From a checkpoint of a small transformer trained on Wikipedia.
Size: width 320, MLP 640 GELU, 17.1M parameters.
Architecture: LayerNorm before each block, learned positions, no biases in attention or MLP, tied embeddings.
Training: a variant of SOAP for these matrices, 1107M tokens, 4223 steps.
Each number is 128 + 32 x the weight over its row's rms, rounded and kept within 0 to 255. Layers, rows and columns count from 0. Numbers have three digits each. The size before them is the row's rms in percent of the matrix's.

# layer 2 MLP down, 320x640, rms 0.0974, rows 100-313, columns 512-575
100:113142115148070155114108121089164107174107167176163118105121116149103138150076143082115139131139123079143089089095085110141132105108124192183170135156089102137162133144139126105084196159103091
109:112123096154148152133147133119116182135111144159118115137098135163137126155171126134142146151130100141171141103096067144173115123154108193113132145134096071162111166182116112105100099108153104
121:114149107165122123100175099115153119182132206163087214110140103083158086152089089145030133203112118135143120111101139224125134124133106078082160128167185076098169152132135191092084150144082140
095:116092055176110096128113089116074120106130157153123134123067065153085125099153115095131163114165114069069132128185144067090143092140157109110178069097141124128166147122097123104085160143098143
100:146083114111158150092116150172110080094109137126168136161086104198184103130131100137106122144137084086140118136165131089086136172175129104129131205088188145158134161114105119198124087093118127
100:087095152132058077166105116134161102148159131117173120133138102103149161121138081053087077137099170108126139117129129186112144112095160141138149121091124145124118124172101155139122147044143152
095:191114143150153100073163116178082114115156154156099106174103106162148160084068189124105108141154140158142121163091092134147138096155146156145085152112189112183104178163163133113104141181156141
099:150152157107128106151118146085200133134076181115133141126118117112119173181111182150136160108132062087148154099142078150122151093150158140121156114075133101135126169088152135102207165196115095
094:132100131100225154087179178098108120169119129116138147148093100208117124186100135094121096157128181175113104116131138181099134143075099178172173135180120142116073150096106133097137133138122142
095:149177074179166099119115137153161109134102079150144085132158153095114123108126116091144119124105132100079077156179060125074159155103163098119108178117133136134184137086218120118117123087176090
094:125166139094110135181179127148105156135099086106143138145154132166153084121150126112122108072109083149061136114119153135144092077105145145123132126114122178135103174102109103106147138141155144
098:099160083177143115126113167127133117100080174107187112135159102138156135145226102112111174084183130148162080164081097152091135147164192136114116080131095087145132199095124103126081124103148152
104:130139082127123112093137097132143061144120139110068167149155166118124137092174119110157083154129172105063110122127127101139121092097096198123092220146119134140103115084161189128097103113089181
099:196163173158081118093096156116157101100133164118203134128134116131139132101094168125095085143104137065123034159149171099129128122102169073059112141173151131129133152159167159076130123082157135
103:117134166109128124127129196122111125143119136142078152145105124166142176131122153156133131110105147098137072109129147098123073090093135152120160058064132133104149099120097177139138194129136106
096:155168143096167113075097199138108094154121148069152108145110122137133154100166132087120165153109108131148115121072105105123093118108104178132114161164145124127104104132128191117165123130122117
097:124156115179082138096103080140121176175146131147166104079160142105116134085113054060123169099108183167098115143173135131144173149142113129116149098096109149105126144175132117095114109119118142
100:116110073093133085093087162194151116144131182140096123096141110088146127142172151115095146132088134089149107086147148164105144136148176159160122168143159167129106177147111188075113149097109142
095:185183185169132126113095106131078157146089123167128185181175154074134185195138135124104158100136139094076126096144057123096142155183123133107119154168180190167140119138092106084082095132139163
102:146075094131130057110145126124106079089119136140187144125110111118102117191168150138174151077162068132123153139129095102092083170179174104195204125114088074119102143129112141108183156188142113
102:104118169161135121138128111127162121133093147124210169143143106147142078075164107148152069088096183128140120147164098085125142112115145168109115147153073104079107143114071173090181139102135113
103:186142148133126137192173119133113142116160087173060191096148199127161131087110125148100119085062074080157167110103116159124150154100172108081112136169087109144117124145151195079085166134089156
111:096142128113138096102120130044075116148113136124152123131101174119108147178140171103135103131114171155144160159209132105158167129102154093100138127120145142145120111114135090094149132124122157
096:125089100083151084114062134140113079147114140163201136162108105143160069124095072115105134130177138129093115124157152132138099091090109175136195136181138168142131151113139155133108094158085135
103:120108147114167111156134148052141137166113144124162095125136137143107109180145115148118059131146135153182142183145147148140126123082145123086150124123059114108138117136104101114150113148156079
095:116120157122133131107102142168087083140120077149116163188134127158157159073218155122150126104104166167113102099164166139173121113157144157145147143112209116105117141151017110130140135134112123
102:162189157174185092135121070114134117091145170120155158144153187175089075126137125119179144137133108091092135114156060163152090095110162109147124176180128092154115181146147121117055113126098134
103:108104133076090139200116138136147203189151145100122078134093133133111150105135065158167096133083114148157139090090113144145106073150123122159174105159139121112088111151173142161153159092148083
095:148138125082082132169101120158149145143121139166077192147242152146140154134096106133110101149105138050119132141158086111103100083123132143118176128094168087185046150119162132114139130140116158
104:150059117172172164119157155114147139091063087075075098160089128181174089094105107110133104130123133134160131086088106122104067095123159154157219118117165087121091134141144090149188135093066147
096:130085106157165137116122097161107080131088102140124132136113076075174136088159182078101066084177127078178202076126167146136108096120107128214161127107143142107119162119155089113159141130185113
099:142089206152139152088146104147074110188114183149080143172092152146141176117179103111162107136119099097079096080147157110115142183095054124146125157086073141109080107183102156151175154063160101
108:134129180101122122119155191094119153150131160096126111159102159148130138169147105129145098132185134153160145094075150151117097187127113146139149146112132112137173087150122145129114154114129118
094:120168160138080104099160128127131132144141122116134176169182100131075117114191137159112072113141126114113070108130136124126151148177106156116097172170163120165102131111143138150142064131127142
103:120120133152119105069117096072025107104133115137140131137171150124082128117140095134121136148141139084136110115114159076128132095136057140171114184170105158104148119101178162108102089149108202
099:183095144150121148133159091101146108117159159102129130109184134125150118118139153080164127129149130176097172139159138163152181062170129079157121062162139148135082125093154133095142168136135131
100:141170115148096118148117169125137154082106134120164081119163132130138117080139174153127115109115164124122102187091083113120150128172103185129101136066122189125116113137135095129129146093186105
100:070115118189121118106166104110122070102087178115142059151097082135088152123166124139178161110165190128089139164166109164141156121108119074115180163125121080105109137160068188171105114110133165
103:115136135124117034072112143145144060128072134153138132128153120176140105127124126102110046133145197058158135154121158124130117123115116105113127131173152135099142076117126121136097115127060173
097:148169149138110103126199095161142128112152141073130114113142139108105093176088151127137120106086154128067148118174106121059134141103157110110144095155130105133123150116160058129144132130121120
108:111101166144115178066153116125172101086149138115130096115144137099103134104101098168151144111076089138120186131082115113112117154201180133162135138128152104134166159098122114116123170110144108
096:137115082149150135179107150169141180102134152145091125112182132171129123196087101107078139157136154082133093138070159130134116090053077165156173123187154110113157156117126149101085107099088124
092:168107160189090090122124142168097099177098133184126138097125076116070164096087135117126120114123165190074104085097122131134117110120083118120069205183115146149094163113160156115115099122135121
101:091117150093105127150178176148138123158090129148124088137152094147121098102132151093117105143154130239125104148131141119133154078106134139088167168088111153111093073127160106147139114137089109
100:142116127141178113118075118104077106146111094095170171086153133091085146078173174135095121150153128090111143148121084072136162121113113090163136120076113189138128060086121109133103063177092107
098:138164132090115109082152184121162075186117082169096116120083125126130123131110087132126114122100152079173091114072110175089145116075147132149211152154122121173160092145111144159137109158071073
093:093127190153128101111114167123128159115076159080168110082173117149162149128191090134092151103156181163135136142104119126148075127143116148075112055123145149133117182198125115146125113135098169
100:153141143123130088127136124173092117112134090189081161131178124149098146118150168104110164153138181235118083145092112151090122155132170178165148102064183154117096112125094136168096156167169153
103:051149116136098178061115140088114155097156071117145064105127083166089110132149141122157178066122116165114149181168115128102129140173200077091095075063087140114098169102071068125111109117132121
104:037161104112153135192074126144127199166147101091116100102142131076132150202143105131126146172103114199097135143161121068146125147075154184100160118140116121125138108076079180113132078070105126
098:125130141087116109133164101138145163153097108166163108141087078141121087078130113116112071147097090097108152174114151164114168091066101143083154142141146140088098096123072088170146139096112098
099:120132160081122089069042167154117140098070118088110153115108111125152123094130139146135117140112113144127094141110097140124079148197097129124114119176116151047095099136101103102108153170086139
108:163134116168172135085150063144078105156147118229147109121116139137136086088143157082229113147113162073156107136146143144178169107187093110062058152133132115188138154140138138123138139094104102
098:116108162152095186096162143173168113101123129126135125093142207126152089182123108101135053123095110101174102132147157175154086101188125155108150070079122153096143123106105138164152087143139094
090:167100105107161124075099152170038120128129184130072157128149117122066098190145190126132143110140122108101099173138156129130139102096134182152110185126155125122169137144125119084129039129040126
101:116120152095171118117136115167103178124113069126123128135082164105211056173154165112188127116144047123201111114102091142135145159130125128151155163105118216081118179146134129155175127143153190
098:125103130093187152140137161162120132111143109109177136156149111122073167160127121134116125121131112152155143104065175090085087138063133099184098070149145115160138153131119108104160183163130086
097:092096135094120080137085145158154194055157145127166105128143128072119197142130100121159173161104184135111146130139150131157147184163095092085204082146154143139154141154055156126119093158200166
099:104152100084185116100152102173144087101144078065089093107124163142214157186151119112129135094122129155176171085169114147105108151124183109130100125144166106111188174125117095128151147183135156
100:138132062133041158126126120128153104146134113101156126149124087095145153144156138161105137112209175082141182125163085149111154168079119096115095125089099087140112155186116145097079127137176116
101:155169141090150152171155115135140106156142069082169131158057141172128123150176120149110078115122110107124114092095140142142114129171124159128132196193120100127122091129205061138135130148075133
104:069096145134083122132123144151163143154097142183147066188105136073149190117094136108111174160102096101054099083151102068104121118133141126124091208166083156105121134120186173111078121098165093
100:112118117091122135176201112111121134100098120111099080115100086118119138154131122153079117085123093119136124065107101154081093125141175101190069140118165151126122140133108081118159114179145141
101:134131184118105120101130168144169118137136096106131108121119183139101171141098129120174145101201195082101111119091108164138134117103125163145093112182134143097049127165124136103189119146154137
100:125112134161167120152167099112169122166139160072139111161119097174155239100144134094149094107168136099094116122075123187115166103113122096165169072157092128085076126097125084112145170113142137
099:080168151136139076138147197150162194106134119162110097124116142087143098108177145109082185144146090190122094152039134115088131120094187119147147124190161168130157120151121117099116123095107125
099:133163110115167139176122135166144109122160148148103161122139137093145082087153132170144162165114142153121092116130121119168146097079114179104142139133102118152101184158183103135108153088124153
089:099090058185097080154188124142163152124139086108149133169141149107181136081117143126105120108026115155065133127114155173041152103121116115150146074123074130168128146109142180140093090076066185
100:142075149098130128150179087149158168168057075201124104171157112124093141126187161173087115123175116149133148136115108060127116151165107150186106141114164123127151112102151099149101112190122124
100:093112133184090117091161114147104079124091088112145172114123097105121170105104143129182088081142123134124111167118027117137142109143183140184138062143075115132134162166114070115151138154154096
105:123134134123136117170094141115087134204143113110148136140114130108099111111099159127163115107130102110065150149108245095055173149160102150099163153106133182093132101132144090137115098103092128
096:104170186090117122144146143073213126129089108161168177134147167032114080074126144148077189167179121161145115141100119128124152184127179113147147149155121136114154151163159073179133168115106149
103:073140139150162165175181164078117103121126146107065076063100106131108131190099112120170135090138114143129046170117116143139085132151157111133157128167126089133094117133070119102098124164166128
100:103093125113130151086132168126174113107089108152157082119072105132147102130154112117137116073147089105177134111126139145118133108147145154112127209121156116114111186133157115131101153121168167
097:116189097104117146137162132123102112150158161121141108138133149219152040077122134113117121101135080191139168120087125112130079130154198116170081159167137147107098118150133092141101096131119082
105:104136111104160210177099182138184143184131154146159096082148158150166112174171125114105144135123122172088096101137123112146131115163129131154111112172161167155156086120129147146180127093156079
101:144105130148116121124134125153123134158083151158196077129101105074116111171098174107148143126133126138140111129179144095146129126072105169113086131127057157108079077121128125115116090143067066
092:129178156127186159148090148130160124208141116146088148087167072104115132155091110109180144160086117159035107135115082094158144123115129068183165117189124109138100088111104140119177119114089126
112:211093116126157163141133130116098162140106123077120123175126150152159100156126143146166095102145246122113115071119166116160136121097086056079148098107119135161095095123119066176079111101088111
097:133152143138125074074169090076132131162138132115153084173148143167128100071119153100120093189159079082125149125148064162123128122160150136128119197146153203144067167165116181134185163137116138
100:124154132164093072098080095106110232124135085145082148130173062127147140155090102138125168162150156129105192171152182123114167131123180085130138179173167130137165147101089106089139124177103077
102:098133137094183101141108145110174145124163090128086169114114125115085052129179091135121161092111083082114101119107124083126112131126101183132113122135103096080102177108120120112127080106157141
099:129164105093107098096142074143099182099129170151148071143162084096147123176117139138108086125137095065178070137128088097094147135122091086147142056092174132165075144085104121132145135155069135
101:096069158169114101136105132138168159161102145142110140144104101099122128157148074115136117159138116172121109142127127057136056144175107139092132094146143095130117107132150119067106134136131113
105:054128132088140079127135181100093127148133174097123118130204130118192171113110156086070148160094092112118142059170170179134097145072106112143146149147155198105140141113132179153105107070069159
101:138156144122069083088176119119200158093122190077169087079120118143177151126099141104128106165064133139175152106089156151151097146136087119053061136164185151132182086070085147131150170074143111
100:140161103104122156140182135137166142130093103144135122143124158124160156146142094101101087151134037084108109112150100137166160138042162091102149099076150116127108167134105136113148146112175111
110:087174142165090106114157110153093121102189106117073190125119165162162100072174068132111148120115128092129155094184200118119177100096079085104095100141142115140077146132181151134138097115115121
104:154138146160092121156144082159075153218153125165152143129149106100108124098154174068100130150079074187160130159150095130145158173122167103157110123127091129155133122098120104156160107112137204
098:109150155135107156182080140160104200146145070137104150183168162151147128142143134174036175200099138111180129116129155156149098179119127110195153173091180056151120081131171157132094103169192123
102:125097169119127110149122086117118164189108108141122186092106172184141079143110187113157124087095175118106114140137124129143097164105100111117110172117132158146090170108167159163114075094178119
100:124106139068068122135061150135155180095100120145126088082109142125101110154082150164144146116119139149123095105124171132141143170143174103121100113153120141103044114128075117120123130165120137
098:161128182159139177092154142149121137118064111125113158131051135099118106113115146128088117134082032109065139099117156107081105177155107115191167155116082097124108142080143117079120164139175144
099:127130174113113116096151108137088140122125055107086123103135142057133136074142095082151099123105154160113141152162112142126114096067120167182161168131131153134087066119147163147185118147173157
100:155177049167085107147069100153107096111069167136164137110147130153099155066103182094112134096101164190095032097129159102138161154110161161046118189163112150118076146122157134091088092099090195
107:153113171047080143186131104097166093148133085098119135149147118138113153121107147167186127118128140113132096074130119096202117092128159143171181129139122097140069198171156104062098099118172132
097:126182098101117140164129070173083152126096166138149156127174084145093162169147111102109151133118087155084159183160117153102112118149107133112110108177164133164139132180136114168115173128126149
099:134127116151097122143129111107160114178089109125189130127137116111127122122129140088095119121092159188119126159115183135118151111079077116195090199159089170089157116099096142079106106106100202
102:117119130113165120186122116183157152161144118151149133114195134072068141137150150083108149177147098128081156155102134133150157195119201112099154110084136151126128126119082094154152148112130084
105:147104164154151140074145165154153149161148106084046098114090161174163099117160110109104115122146083167129138094174093180092118112165174124137126109123107042155156162120106126099139161133135172
101:137119167199105171134142108120154132140066119124191055124102123104077151123087192153151101150164135138147097102144083070186104166166105060178218151091170119098076079138130123115122067133117112
099:110118113119164112131116168099103125152064122164186178112159106139139070116068143075164153181130184140107082111184131097176140108181124112181125153082124125163163161091159160120080143108125137
092:114121126146167108114162118165158094089131051085054135117140103110133091106161058080178120153201064073146126199164120084142141123116102120128148172144135145117099141133074135163146086090124186
106:076099124100166129111193177113057136204099163137129106110120107146117078147160131120121148150180126152128117120072097091151090086178098188168110144159088115109164121144146143176155084110147157
097:158067176122152109182144128139181127081147082111128069180118107078160156131091094129088112127124113140151167118023166149142070097184118159057107119136157103148151199089092098127107124147121082
111:101161137142146198098110131150144107149114144126143106088138102122169129166151131129207164129116178064183122124096148188130091115106064156086119103167122150079119121160163086125114141087100108
096:175150138080105081111133186107122115154200150070108099153134163177167210066088112154107119099169127141154173145139193161120103155101176121175160134071118088191150201114134162117141089170149139
101:103141120107095090127124176117139095086109107107130179163084200150142094081141126165185109146110092099147108126110080117129148094133138138132134144173151125161143124128190146179112142102112182
096:129152165114143151090081110137132093110109095114178135123138139163141138078098169111166142153102140151156097095159123162193137080094171165103152169131117116165062176187109115096105156083099133
103:127144126074135177117150164108121068076139148108163066092139152102149128126141132132134113190182117146110115176104179150123098140119085125158149113064142185143075103102162070175160126172127093
094:082160111095087150154125113088126149124119162161084140157139104127084165150142125134154165104173112117088027140148109104102063148074189091125103121120150134161137162181212085127144165164128160
100:109186135171133136138148134207140101120093122128115170151081149080169192104151166060123162131208139065171123066147133143140120135193150097069105144165148122121142172092060124188159154158123137
095:148139140083106147112119075160109158139117077139129149146077146050127122067114175161109099062070116093079123122147123125120102151124151153096148174178142147097124154062151164081146106093138147
103:102134117058131137099136124125144132147165051157098137092108148122104076159172047160164077141105140115093055077104150166095124138164121093151103091124119163150153145111109163081111195121187118
103:110131073159112124148156121124139148168175176111212157153076145160109159172132125154108109188078126135127076110100093080114175152134076148102137170162145126168092090144110167122173092106132082
104:125121106103125141173183115081170167173110177067169135165119135102108122131109137120143120124115104123154091107156120183136096127172176145093140137135167097138096090129145175100170065193112147
098:131144160141102103143080149128161157154131100132134141120169104098125137121133154071124117145128156122112113113185118124141142109161112168113083110122137103139137115125082144154135123152081106
103:109112169162160141090157143133127128119100162110084210088124179149119149109155198151153151093117095138037064183164112099127113153134140146096106089143111097164147113088157128139043121127149145
099:138164158129103078102129157077153142141119163141103141139167140126103131179144095086140123193146070111078142211071160098179124128114151097123127173099150147153066075127124180140167137139149131
100:108103166119111154165109157118126195164155108151119117151111115113174098115203067143070151102187126143141094130075119129125165155137112165191084098066119159079144115098136155122160079147187138
106:158130172111080157116082136112140143117111153123111061157107090149116132134105068168183125111136162197115099152189084172132147124101187160119155125146129100138148138118138123134127107112136170
104:165167103170144113114131166126110135095106173135151177119165144104166143138105157167150167176125181134137136157174122100143065159103119164088158156172163135085142165118102098152148112150120128
104:144158173134132096096167102118093076163133137142132139121131151109121131090151155149088126069135178152114123128155159142102120144103106146149150112199134175121114164147161244120148154122133076
096:169098096118090109185121141145179134090081131119151122192064075172134191076118163117127096098116191252101137082145130107128179116173162115180206082099129148154079140113136089105113136160067144
096:124096180121083115120109079162121114117159121064107146142144168097156085182101194150179137163152125124094140127177156186137082075109088158077097124093096089084104088082099131102153088154132207
099:103140161124174140132152127144117152108138087137101113152113100146140100106179115177121089107100162176125098113110053157117096160123159090142091177141125145108112156083212129163102109128140093
108:174176068123141157067103152109112186130140117132153163152158132160188123134123169055160124171135129134144107129124131157157149108137126127142101108056078135088181128134160119173138159142032100
105:122084048150184149146176120096159136133101194090090101093154100150137156208102152157149195114143169118125090094148134053121097133090145146136193132139107140154093145143107163080128152155061104
100:141148150125119110134157117141120140108145133149076210175137108086140099132158130137148172121100080104163160186101115203149184146125112089107083189131163137150184090138162145152114134143123154
101:095179166080185108140126091152209099206122184143127110149139155145089115145198107150114119144151133110105088126110106133154104076141124140144120149154131152108150141187151091141103142161172129
105:069107120151104169167115150091091139114120139146110088171124093100101116132129131179102124126167166092091071144082119123146157120143081132117100164140096162166158147138099132160061071199088164
102:093128124119124156088156116113183145131145163118111112094178149090098108130089112170100079140124091118169087152080179112111140101139127094142145123150167129124094114155184138116146132139119120
098:156147113100084124192087067096141112145135107125147168131154129106146118122068135132122079082087089119153101185128184189134187172158169091173127150067147156148151139109144103128132106197123076
099:115198167120065103122095135144158131186105098139134089142155124139137128135117115096122122133112174080109116162135117186122179127143054129160071151108128179147191168149106139118139177059173130
103:153173138156113145086132089113169145089188129105128155108142169070074167118167080168141140090125167100087102130136147065114101090141139124162138175169113122114096127121130135133109115100126141
096:077145110079124108181121104126097152120148120157179124085176094143133183092102090163152068127097141162166132134116165177128109187137131157109098173096101158130125067184094112109140088068148117
104:063139118089163135124073109132137109094119128129106159109107071177154160117139137121128094059151133146130100149123104160107127145116126149201118058148116139122154177094109117081132118110129118
095:103086137097140125144153202088172143132129106152135090148119091107097086149086134153127129133164119180100111111097159092138159168119068083180090083133116165138153090157106076079137106126123100
106:123166166128178094141150155132121161091142144138156139081107157151148120183149122149112085167139133146170137122151102126126152166101120133103123110054196146155126095165166127078140114096137134
095:103155139126116126146153121179140110114116110134156079158184134047124168132114155120135127128182133143187132148153086163112151104142143206201100139125127170152092156077185134083115111155136116
095:113141164155129110136171104164138178109141145162088178124133156158147175141153150073147155147127132147189125071147143158146126092095101159150078142139140143146104156126133119125117107107142094
093:128096141123086123096115123176075129135140124174107139122080136113183105150114188097154176134121074158137095119132126123168171145091059115125127143076146129152145112113152113076186139122100129
098:130177139151058163088113171067094214101102158111096149138103132175183092121133144154132119106132141125139160123107103163168048055169144117141149088188104123120121129112082077150108120127160146
106:142112070147158068114156140122097176154148149193107123138141105093160153094193132104076078136144119208155138114074126122125115146123139109187148157161138162099129118133117147126131131169176214
100:189119090142144111073095068133162107159135132101124128137173147168143149116123190090198141122110118120126107092172096120106150129104081137096144126137159166132139145137148108126129120166158167
104:085146142167111132074132134201071181074099131111118121102135134102157152137143166053100122156062097031088123198186101140131141112149109135114064116119149095161128186081108050143159111098121082
101:150149121127119104125131111123145120098114117180102150165114117089124233115125117109151200137143146173119123142127106162134180118154192122151147168172131074171161156087116189120177130139124181
103:141150129112147103128131142168150110172142079179105153139170144095156137149100167125130128163126092116099042178156112138179100133060165198134139178148129121128179133112099121179093101159142124
096:126128117127179086113083113077189084078145136073106142117133116127116117092152197114098104130174054178107193121173123140109150105175123124127099109095050092123096143173107108086151137133118165
096:169129160120110082187123128161114093146082122174146107155098188092118135199103122167152124143072136126072086152092151133135132059181151117127132112166085140081167108112111113111167098129128110
094:129231109140101104140158139163168098095120097164137146150149119206157133124115119103028089180072071156124161146111131158132095173153149171147132121123118145098216148135116089193135115124111093
097:121160165107124160119121113123185080136104126150188085115132123194129116078090121143122125112096071133045128142143106143121130147115136113171066121094147142088109099099161120139128183144089123
102:117157142125144076112102128196096136152102144085161117080142096112144150147182126126138105164118127169174081155132136169089152126171183120090136135048162142114129102130154104113127118167153132
104:108121177135040098169105095134178168099055124131130078155175117120169088187114104067135140114104157116128128138118121049114125081100105135070152146078129123123147167100107142143118148135135103
106:114115091104163128136060120104100165139138030141088146158142106155167113151174102093122120114115126138158118109159158130091146115078190181136157135173148125081136124157118100147119129106108112
104:115159126190088098132158123118155178124068098068170126095167142146175074137090118148070106114145162149155145084197182143100182081154142144149103113182133100091073129113090123096129125122080146
099:101097141117130119183129166148106121168054130121143129092186064096121127126113153151079085111106168114123122132135124155159138156147100079115142135134163125183178103190207148140118062155147146
093:118126053123087156087102113148128097130068172123118198128075138132216165155123149102160109178160085214181147164130137150113152120108143141100097179119115185143094141135114078150093162130075129
102:171098068142121081085126098085133194123116105059127092082100110138072176072202135208130092136158140129095113148124160070101199135184140053141123107118118153134163107110162084154151148166132176
100:111129131130116081086110118157133128189116083181177062135149087170176118129104166144195162067119107141135120133069083135115197090122152126131160130108144162084178162120151170052175149162132138
096:164102170116126144104154105104118094129090067138112146091119079110105104103133070114149120168105212139075118173051143113158155184170096163093125114132159174150080092186081070090114147195107102
100:105147130152155118092140106170122131146173161105092174084109177133119180127154100096129154126104166117153152133114108138104123097092106129117109129171133145101087129114143161147153164130081221
100:159156123134139129123153090095060167121103115094040105105125168084090113136139113089119135115145160139043093134092155061137169139138139048133138041172178125122147098100090042068157137167078076
100:172092183182129183149139128114143157089187164088139159098063086095124098185112105160100139113106085139137089117092161097151177136193133137040181121120168071155124108124129090119127080165155111
098:173101118126179148184138085151205136099126113099147156073130137049142135117084096128178146136109134068105112116121128122125113092148116087109125115095160173098139192114167175153105119100089125
102:100130141134136226145114145167209166098145154151107106139082104146104079149133141164162153123136151108114105121133173104137076086100154106124089118156104095173157121109089128115114161130178095
104:132188105090068103136094200189082138142116148106181208150107154134129160176191168066126200172103126101123108147134156156116173098088172193087126132113133073101121142161146105107101113124172124
093:138091100086147142117144133123084146116167110101125138131115107118119141160090135132180077107154114115227093112142172154139091107120092088071170208144165131125177162082086150139138110091158117
104:170127143141163134133143065182076082163127124110189131101093121097118115085162127110033098152161151064076144144114116101118139120193112106147161143149155097096148080099185116073099155119164142
101:140191121123150167136176123092151105127181110142097135142116133148052055129161171142175129174130139073154093092165118139129121102147153107084133121125169054159154161158126109180054125169152090
095:097141080146140195089081129134159150074153124163105109108100093126114093133093089148110103116043108066098086140137123098095195142139119120125075097100137118129150134073165104166104085138166129
099:167141118088124088120141079102085136049128109109136114142081135135110206206110174089078145129123130142128116132094208115137104167161109112185179080136138136086148113143078113084165170095136124
108:161129106105125137121110111119105170149130094101175102100155161133148163142096076155112157123083165150137127160154124119108183139131108101104059197123184132146087096125185161092139130104118161
102:114087130091108151080186109095139126125117136165145095123069136173138138086149122115155156053175101143087083118118091153124180168121158087129137081035085143110163153163000146134136135184149094
103:152120112117152130127102133117141112168119108128191073120081143150132162190174110172097132099152170120191134168121134125099157137099121060170084157136101138126125100137119081092162172143160142
103:147116058093196124121113107111108158150082157061143170141181144175125050131099159116100079118119179169121116138111179116121076140149139101110108110151096121124162100101094078127180113163113139
097:108191176113068136107162163153138138111059146184121151080101144140138134115097080109092132114101105193115097102150124115122167145122083205125127058118128111129065080118072140079208145075190111
096:132119133186166079145092135160181096132147117092064136114181147186128109146137151102138129142084117098137191166149148218106085112178138068143114092134105204089188148095129050114135122112110131
102:131146115126152112072154070099162117108148119132110110091058141083153131187120114139063153157097079139144135175132154161159195065117130085190095130150168109134120209153125131099110127114144153
111:183170139114106109126150132140102103143182134152150091174153139126066096108130120114080129124113160152091155134121204136121159060083108152051087176162076123127148116153174114110169209045151183
096:128157113134167068093093081133110140132134135088105089131131064160162141175097165097131123132201085066143106115133141126111122112184120249134163155145077127148110087081109165165135110126130100
103:154116145171153136093184064090126127123144143143134100102157147109111114152141151159165125108096149103132101109070138163142111080142105128136185166110126140096160132109119109159123142134112180
094:147132116142125119117129147201173144170144168131198165137116124136081121050143167111156132113177090088086098133189154136160136135115105130170132139154128170152132130132060118103146116099125106
102:117132159131177156136109190127106101126126177113172173142117110136157204150175125148180150113162118149148118129154103178088125179105123143195079076155069102163092142122077079112127159125105102
096:153112108166168154047133100077100163149162115098132189066161087152132124132141105074125081114159160093136117084153119168139093117173105141085121094097096115121100115092156105197121086187089097
097:131128173146156111118109064170163116185170129124168118111154120134171120212093152091073198159075112160132119157106137150162079144151094125085062199164162160128086066112152190166139114132146131
099:113116125113113115089159126135142082104118104130136191156170185114103117113177094102099120127145139139175175035145132133144140150115138069204103094113139080109126068082076123077092135138186118
099:109117182084180130121134139077171102141092195173114103079158102195164081161152109165156167161110115104105109122062141091165176124145151141098146115185131084194131057109138086172139075099098093
098:087095153148104107150131059131138170083107131172128134142121116134124189099146131083120093126129162118142109128098152098082162178150203121123097130073159099136141163161078085078096129073132165
099:186077117179131109180169151094157147106129118037124149083132127184153127160085139104162127134126181134136169116133142156134175170114107108113124095071160133142080126138105130121110158098095150
101:073104124110149152162134126134099116150146115106055140124107136090129116125147096157196135135097088079096101117105151131136191061164174111122133101156131146079104146119127127150108132123204184
095:131132139127176110145108149110111121118173118151054162133094069076108093136146187146103146092133095144084084094069168102098106120158134161126164123152115065099187123090069157137186111162154103
101:130195178087123066081113113132140163125112130123190178097116088163108128129181161094153126124140156124117049097169155101121184103106087168167066073118124149126032175124200149132186127125129138
091:125150110156096159155133131143132119101087079144119107126133110138174155091161056181158160129138164075146144119115102143142205113171157146164112115148143155099075106170174112103185095123152131
097:139153097138101115126174073123145149119136149136158115193111151124102171062168140105087118139082123098131162196157211131136088121127153115217158177142070126122155121133151175136151089082129181
097:134133131110124194141119095115112192127092112178143124100118098069118137112096165123065156123146130147093130097129138133113163170142134148232131148158149162099155084134153129097112153129123104
099:160105121087149148144155094075125152092122194166129105128080157058097152130158125136099120117109139117103079138121148098129183143122101142096092131112174116132143118124137120117093111107110110
098:147155114110085129131156165149168098117097137165071122145143088094098092163137108166072159108193149130108036137154150113139101159104116132121112165185123156137120147151125136101112094075127105
107:093110106119083167117102102163169067131076162153109121149099079100108113147097101127102028096165107101160143136089117043102127174128121091189090135094074124164153107131147125131139075102146107
101:058106094169112120083129141052194129124112109131129112166131208167096040110149149197125136132117133151091101117148112121154168066101158140120157126146122078147143126142101127111118136112173137
101:163122130144136095135170134155098133200121179153155100139114175072061110109118123114142098199110167137124133099114154106137122089092034186090165079181148127133134161163152192155151105102114108
101:178132115114173094147179092096144107148187149153164109156142115112095082118209176113131102099176130127120152109162079121126110115135146102184075148123121078169133138152168111089145137159175143
099:166191138155197093109137093158080162118108132054070179105124080125132135122159145163122138159138123158146104151130115140110146160096134163075104192119149112122184084112134110140130117135138109
100:170141109168190172120150193106131137139108137185151115129158138159113157132106147116107068105162182160120144111135139128094083086123180123099154124095082116100153143126067142130134100126133158
097:147174173136073074156124102096177151083174156122094139102123104095141134092137187106115120172071112127155091138125034106167132149102130119130074114122158148139157118099143112120062107126116098
105:119104122128125121088154188097192112096093190108134151174144131160102110141132130109175085160114139139120106102143104103157049160051092136114165143140085128096065120120170118140115092198090151
096:115087079111085148175130175164245156141134135119132114139159122124132126118132119081130137163144158108124126124122146157139146086121173130080113130156130115169127104129157136131074167166106091
097:206149061152125136065126171135122157125127088155101115121157136112149199070149170061116168147082165106118171132078102134122138142110120171088141234172137105148134142120143129152136070147120075
098:151116180163099144150140180105095091096116077146132112129121151137133163125140129130124087099112115128124103117069111146171121142149118149076068103140116189106115117153117108129137072144132106
097:166171105152064156147089113155095107124165091129139112149178102109131136121131115163071108132127126108131153112157108137127130124117112181140092108176058088171176101100213117071086127201109085
099:082195114155114119111077084148152099128147113158153114154150159222092069139097124217177155157149122117158106145137146089185139069045108150203148146079145107120157122111119106152123114131148184
096:142106108116165117143176153153118117137101133093083094130087192088153126113093131094147064145189127185062136120162082135141129157124104142108122087146133132109118127143183191139089136140107125
093:084121186091197165123111136093160098153095101091094139110097115108103064116125084134157126125132078168091097123107175130123138127102116130135151053129143073155150136127155111116126098150116151
103:094103123125107111155126127154139122170134127139164134104155141148147139114127158079130045132162105168124118213173093120066106165163115082071101077105140145123175114146164141121144108169179144